config = dict(
    n_layer=19,
    d_model=128,
    n_head=2,
    n_kv_head=2,
    head_dim=64,
    d_mlp=512,
    vocab_size=1208,
    activation='gelu',
    norm='layernorm',
    norm_place='pre',
    norm_eps=1e-05,
    positions='alibi',
    qk_norm=True,
    attn_scale=0.125,
    bias='all',
    tie_embeddings=True,
    parallel_block=False,
    init='orth',
    init_std_qkv=0.0712,
    init_std_o=0.0115,
    init_std_up=0.0712,
    init_std_down=0.00577,
    optimizer='soap_variant',
    lr=0.00501,
    lr_mult_o=1.55,
    beta1=0.95,
    beta2=0.98,
    lr_head=0.00876,
    warmup_steps=82,
    schedule='wsd',
    decay_fraction=0.625,
    decay_shape='linear',
    final_lr_fraction=0.0,
    batch_tokens=16384,
    seq_len=1024,
    doc_mask=False,
    train_tokens=108800000,
    steps=6641,
    dataset='wikipedia_en',
)
Each number is 500 + 25 x the weight over its row's rms, rounded and kept within 0 to 999. Layers, rows and columns count from 0. Numbers have three digits each. The size before them is the row's rms in percent of the matrix's.

# up: layer 10 MLP up, 512x128, rms 0.252, rows 186-210, columns 0-127
# down: layer 10 MLP down (transposed), 512x128, rms 0.263, rows 186-209, columns 0-127
up186 091:468497508472494525520494484548505499493470493499494459516503494465532493479458515537523538483528491524492539550478469458501500528561496495504513514466505482516515498471553491492488537521487495490510505467490498489518432502514492489518504514489492518496486499490511523509496486489461493519542432483468448503519510493493479497507521571503516493486510489501553507481506467560516537510447
down186 106:508441484489484467478483493492468510468503508452498527511537516513448489489513491494530548493506465505544486490517521516515540439506488513517528512489488499482471469482490530498494495515492469448507517503446486489525474502479497464490546485524509504502524512496495454553486548526511493461481486493475465485532424514505528501483521471544511526497516538491538493478488494528499482481514
up187 098:516505503513493525496522467532488494524478482501479457479534527528540467510502525465519504486475449494494481458513524521493519485544461425487493509477478471539531467521477541497482498473497484498504527527469496492541483495488521486517500559466493514504467432458510501506480561497532490509521490506501523515506531502508504472519486489483472507507540498466486527468464475522527490535519
down187 099:536512526497459498500515511481493543469499522511487470490498507497534468502499464507480509483488498496501459497515448469458453487479504525521466491515517522528517524534498499541468424542503539505470492479491515504441485513475473487533480483493479505508514492489493504499502471488502481498492504486566409494508479524480465483481519510468500482523488526525471520511515551510545485492483
up188 102:517529538482497485452512509490493540492527484533444506511541507476579486508463523479535511493494552516504452489509491487494533533481499493529477491479549476488510477490541508501473512473521475504499481463483523525501479444527534474493500521489497512498536525474530467477490475492496476491500497474526504470496503491461485524478468503503473448513477522531536490448526519491493454503511
down188 105:492531473480527514504485475452491485478497473531487458446470526494515518478507543489532465522475492514504502487491468516478484476493403502498489492498517517497478513518499478497502505513477531556495543504533505494468459527493516478536486517519501468507460516500496438458487528501508526476505490469537529473538490520529496453521489489514540505504511476443485497492535518509509523516511
up189 098:529506500540510498494498523457467486465503499477505482453507458439516514475488495460534508473467537478469482508514518484520477498526500494511553451498527534516498509458530462494528508531510504496518481465490489491472458464493516513510471499502474519502503518518497509487482468524486519497487448527536538541562509513525462557506509499528508503545510518505455470492506527532477502483486
down189 094:472434459463462512496468499458497512489515503500514510498497486492480536509497512543489523542524467497491521519514520485523520537505481485486480493491474527478511523474476528497508454490520507470524508470475424492490491523504510471493497532484491518502493528495522488501453474496529468530472465466496494485459466506528529490512521505477482426487437495457514466482484511480483546478494
up190 104:522483534468456471499511546506497468500528499520446498477529489502543513497515505512490473494498492484487523484466490498470478538527504504505519502513451533481557527548480496450471497515503505498495479467551474524526473479507497520505509515497521565490486545514517553467500534508490458463460499478501456514515505498503511514520513504483451482485456506494529498502502563497500523538507
down190 099:460499488516467513470499485503475490491504457540444511474514468502516497510506494512505472487499546510515473516498507516467496515496498517452515472500502468453464511533499473488490491533514475514528484530479494523456536526472550483574474472486508516510517509551498510467536500532508529540519492487537493494479462523513512482528482513506496525556492537500471509538493449530528536490515
up191 101:490510527478501511547475531512455518499482458534489514514515523499557496478542527476458563466552459490514492481515512517503466496526495494537514527505493502507490494461485486513553475481510580471492507530500496476485491493550504527495508446505479536466517495498522488512471471547505532493520501480499536475492512500528483524490496530471497499518496502541524523538485526478481501473503
down191 104:457508494524471475518479487507462513466534496485517490453476484464548474511507524532535471510507484502486530491527500498481472468475529471503540509533490510508482486444449519470497447496513478483494531516524506511471495482518502471509526490506477519489499533496511472515515497487526484498480487549566486531451482452489477497551526525489469549482517476507498527475472502511521519542525
up192 101:552481437491474467501486466478466487474536488490510487492536500495491532484523511525442507495488537512516531473492465503495501506467482494528496460453506479543512459499520528467531527494510499488519512497502539487513501478493477488463483445499501506444506493535533475440498463509495522498475517501501506519539486517481526493434496514478487513511481566522533512488480484511490482507475
down192 102:488490496494501511507503527465516493492498500507457493509553491517509478494489508486463480503461508500454441512517441537543522495537504504513533481511506466498467536489493529502496507530505503520483550536478474479521488519525473525475529548486475479494503509466491544480485418498522489504467537507496492462518507518513500467473456484520531495530513484456525499497553475473515513469524
up193 102:518476469481497520524524514505508474519513516539505478471520555466495463464502497571476533488535465491455459500500470513496497458524524455470470480484512487487484516500542509496490523521448510505523475494500452557460474500504469527456495544521490501515515484493460499497525531493531517507492546487508490492484493513534482467501527515478506471536495472453499532499496474533494495522499
down193 105:495516538521467506530493515495517484496526502491453506509509511528494531457489607494511480523520526494500530507465509494455516515546477508489505524475494492520470504472496495520512505442472534485475481535487527503544507488525512520502492493484500530543517532497515508494505511526500529539503530481523472471495519512448481485466472447555500520505513470496523479493504471442495518491482
up194 099:524489461507519534535494527490515544522505532512549484493533547483507524481546503494480507503553518505489453460511546505493485515493499518481485549476474508507524500494518511488496457498524515500499496541505537526529457481526482520507458532509469491491474472473508523524486517490509457538464515442494498483493489524569490498445476488474481477483485500519509531492468485500503544469491
down194 107:518474475513486507481489517536511472495456519489523510524509500504520462543469462522429508476494481480504528491549476505534516539515453496497467516513518500517492481467527500459472488467502477486505543470475506490459510473498530552462539490543454507483474484467508517525526496483479449523500506518487528508493513516497506491479525478529551512522501518456485494496501468486489533554509
up195 105:528494495494492521455482469567460492522484440507523528489495490539529451484480490557504526543515551548476462462483518501550494512492509510484474541506500497500457528481453500521534520478497480551504513492491519485532504455523514500487502523490519490474503543477516521471492492512535486488494504524502488505481487496526491503465477516445517481512511530499523498482532490473509533520533
down195 101:500485496511497457478491477518483481490549499505485486496498473498479481514565479467516545484505492463490451535509540523497526502528477504513473523496536468503436549513476489474494509513505485473476571511488483499530457501502523483502507516538499501450508510497463505523483542509544524466472513510473500497520491559517479510473491504489475486506519527512537472516495513501460553471473
up196 095:507521510502505542471478475500490467489496472500481498510533511520548562474504483505488527559531461491533493510507501496513537461525521490492487496520499506518509500492513516491460539510486542516462500556495556471515515505504499506522494490483487496523483465488543512498488555481528468473479498457500487477478509527513478513490523483507521453542502437495480517487463501464534542514558
down196 092:526485513512506495473505502498460521502545523452492504499493509480473507527488473476486500524480547528550425452493481485491518457511514506490569487524464503498479545507513493478491500512551493529535513462545526495507504490512494511507507538483484499473511430476519528477536471523493514472523484505511450452506538472500472508496509508478525525464516475507495481477504508527516476485509
up197 111:540509458475465509489540498518514522501446448516531532508552519527469478505486480510471492478501522467495476504491509513539522503514531494491501493480502485497501469504492493511466474480456519542483445461542477453484515533490498488506512461509486520489491455473518518491548512498478512484503501481517451541506512502495499548490438491507535521491540501507536489476532449510484489499465
down197 099:511490464496492499499477511516510513515542466509483485510489486507500494537491524520486458499476500468509468469548466474506481533470523560513469508526513514491511466514510483536517499480506502451524485487528516501504461489491520498488491432535496477478533515505467506505490455499510467502505548484575481493502464537492493455537518469476484524526489519507457478505548534500550495497541
up198 094:513512514504498499528512504487477485516502520492487508543497500501521506453465531530517517524559479485508487529528454527515540526526476504466506506509476488467532497505507479534525483439477510572495449492501533537536522482502524481473492498525521522489504496499455471515478551522454490522530495546474535525494498490486456511486508490494470473506481484472484462534489525497477478508551
down198 107:450490453511519510531554518460519524510493467504481495486490555471516492538499518521483527519524496471480506529502502467512512487458493462519533528446461464514540535480483482508492510506511492469502486470460476520535501487506453546516512488519483474527498511502512503540503462522495504579521473478492507499510497469506484506514500513521500482530540451501486502535460460476484516495516
up199 099:499497532487486454484483531478518544485510488426518469490490486493556507485494524497528488490521515538518505506511466549510451543502442516474516513456487521522478502497452513515476496496496503551493502546493507495494511511500524474484523487510524493505512472477527486471494566523547491501507481530507523480570486517479527493525475496535526536512507512496534494466508490479508492498453
down199 120:451501491488498471473496493515502469505494532484520532479526486487507506483524460538500524490496532555503448506483474530472481524516494509515494511498508517470470516478485482508484515529508517512543503490514548524491499537504557479481555530474510479498491429485502530490475503503468450451491531518493476460476485512466526521514548466515557516523517543469509481495506519512488509525530
up200 091:506473543469454505489502509506486484461504468485462507472503569489504524468503553506479485464535553514538488529533461518487502492520533505508499522522497514506536567496502510474495496493535489477513475507512468496529511466498496475445524486502512463482499538530493485479485460501520545525499531481498479524509471498506507509487522499511482470468440492504490492513529453528523450484509
down200 093:483492517494495445525494488470480483525469478543495505524500541532499535536511482520536518491474465489495518464513497522480518508485497500501490542497500506502518525575526492475521478525503518504443463513534448501473510511465472535512487518460522542500457510497490472486520523492474450475499484521522526499512519472487525491486486464543506502510530508566484563486488533489494492484485
up201 100:502483456493451473512506488496482465467487487479510539485470504489502484551457488507492516495510516517470508548475550506528511500537538513530526490500511527538503515528490501501497470485498490521483497520499530525531533535519507430501537527520531479465516535492500499514508515492505528529502478496518568519529440474509470478483459496532547512516498510506468435493510496484520489523525
down201 101:517501474473458535491491537482478497476525523543486497475456480500437494482529487454488480509505499519513523472522467487478496505490540486490523540480488485492469544508492446481496500488518438503495514497528503463501496491450479503515513488501478470511520517512478484543510478517529480540475524522484518518475434519487512455538487534449474470511482520535516507481491480469497522539483
up202 093:461484486475479472443497486496459531534495504488514520494493487523522533530478480522505497496505470519485513524520511503475512499487544491502517514525507494529537512479502544522503497479467528508477515503529499550502525474519528473536532473534476503533478442500473457501519459509497493526485481454507492485506540549526454459503490555490494501537512458540479509488476477476521445496471
down202 102:464502488499486465483498489501512511494489461515455499482511513483502499481533455513481475493504568504503534533565520482545518510506523527496454528485486504502478468523480495488441482489503554495505514506522486545510482484512476502466508529508438498524481483503492487547483500488535486526524503497485458500535483559477499541494569507543474529501484513465507492507487463501499509490516
up203 100:520489506479507500493481540529536549482483511517501472503508500503509489504516446517489483503525531525514518491531483481476461492513538484495470487466527495509533506507523506561520481531496485509513502551460495489551477496532576506534540513541528468499485478530515538471447532471496468476544507531524490481517530497476480474476479492490452516460529508478504483486501487516497522510464
down203 101:505487511502473498470519454522537484494451456470491493482507490481494488497486475505451491470518527502488461529467481502516504491471512501487481513500502476476461469446544508452492532534527507511459487517472537484539453483450507474471532505495482503451440503516529504499491535489484521462515473539518502501467479474504460505498497506512455515480494497475493468488533495477548494462508
up204 100:489508491515525537515480513539468518499472529508500490498532460466482494524519492561436482501518488514445500460499519480515497508462476520486488443524485492532482510540497526534502524551462497502528481487459495504507509484511491501502498487529529494541504494536488530523492538492465514485467487496532539504522529500522496435479550488437527512498522478496536510516502476472506496525517
down204 105:489470514456504519536519518534495505429519466461471510541510502494453476489485491507450491492463525527500544531531518536464528489473489483537511531505541481520514483475524482455524533501485482497488443480496469522444505514509471480495489497512542496489504501485502528519524484499494489517467480526540471505519544521478472501457519498530529495469505530467523505504507494488515524468529
up205 099:491504521484488553490499512511505512492494499496505517497517517484561485498521508450481516529504544484488521485466520495510543480514563465512528435447468477512490512485498509485537477493519501467498478515503492498493486488464466474508464486512533487437495479496479501516500542514476529468514534464485576503522481475502500490515502508499466471491537520543500496479451502457492504470465
down205 095:475468490527510478510512511492496507488477520486486502528493504456477494522471524509481505496498475506555531490479470500502477503507527495491493506505530532530519505518480500482484556499468516486519476510475426491463461498546500504517503541518437510497447513521500478529529474491493544502552550529467517486472469474477540472506485473536507483443489471490500464453491486510491483525522
up206 092:534503497462548540509514515493495489469520512482493459534528486521500470501507498528510509497501502528444496473512491512468515486510492482506490522498546528512468513494477514489524468496466547512446515525522517498508515518498496538481494455549469501489504492461513486523499518502500431544525504531522537497485570513488510530534519466486465520529537454455474483474491499477502458494493
down206 088:534510524498509494522497505509510509541465498474555503485486480481516519515452537497468522493476533469529486494509523471536471472436525477503462507521482511515492485488520476496501535475524477525535523475509513476464484496518475522488505532523471504500502490457490553508515460487465479506508522479491524523517479520488479468502495537514563491495483535531497558512494479513537467565533
up207 094:489519503540508480474499548475539520508538507490508504512516504527493498480570496475480493524541448520491522463475480504517512484489513532506531494485483531472493483491446460499516518542486476513517460463516456508508510533527507529476557507465516524462492494518505516495553518455496548525517547495479542505479486485516503489498463522502484504495495496442500478503470459500515473492515
down207 095:518499500489517499511474502508473535497522477484456474493470490491527499505472501475477523482496498528503506545527516462518492492469539477474496531513501442532500561477582508475476536502496507529487476528491516473534480514494477481494476464494484439496536489481524498503493509487510480511479463495522455502502525508501490506515529544510439528551498507518490508488469560489492495536459
up208 100:529464505464493519517532516528451461487486480504552574491485531507478543482446522503490471477499540514501515496522493505524499521473525533508509512546489499527478505506516551536519524487520510499531509507500493468509480486478469476505479511527453525526530493497524463508486519536567506492540484474461500458491501461499520544483478513477489494509454470518520469505496514504499485516521
down208 096:456562487501496516487457488494480491495507537488438442501487481549508511501491447495503545510444487522517492492523482528448499487456529485513480479495529505496493489505539497481550521522526533461523486497523481473470476514501456507524460496498489560482484480448513535486496523464488493503503537516533488522491511512504484481485499500508539441522510495509511476505527484485494517499496
up209 092:508506515465520527505480477443537502475494532474483479500511506513543544487530517511490489527529495523482547476522512540537466461534510458497508471521546543544533504504492480487499530499523498547496473500515486486476507526507470495470511520551496532500522462499514492509496480501487474515509489531533435456515477445454498501485476527500500465503488520479531512498450495498529497474505
down209 104:498534498518487535512514523500503497499502490462511486518481446535580527541444491492477524554484446558504500481478503520516527518483510499471486512528475497540493508467478541504515519482484496524488468500496555474523525520489509474465545489489491436492525518515465523494493518509491534520508483479514522528477510507461464503481474495461485504467527514499510475482491520472504469509527
up210 099:502488493518454474516473502503515526449494509527513518482538509496517535510503499526487561498541467508474510505512517530514477527521469490502511497475432508435476512506470498491470498532467511505489543521501474514515484494499527488460500452525479479504495504506456552516444501515491513561511525496511492488503499514526503495501553455520482508435495501522520481464538500489480497466509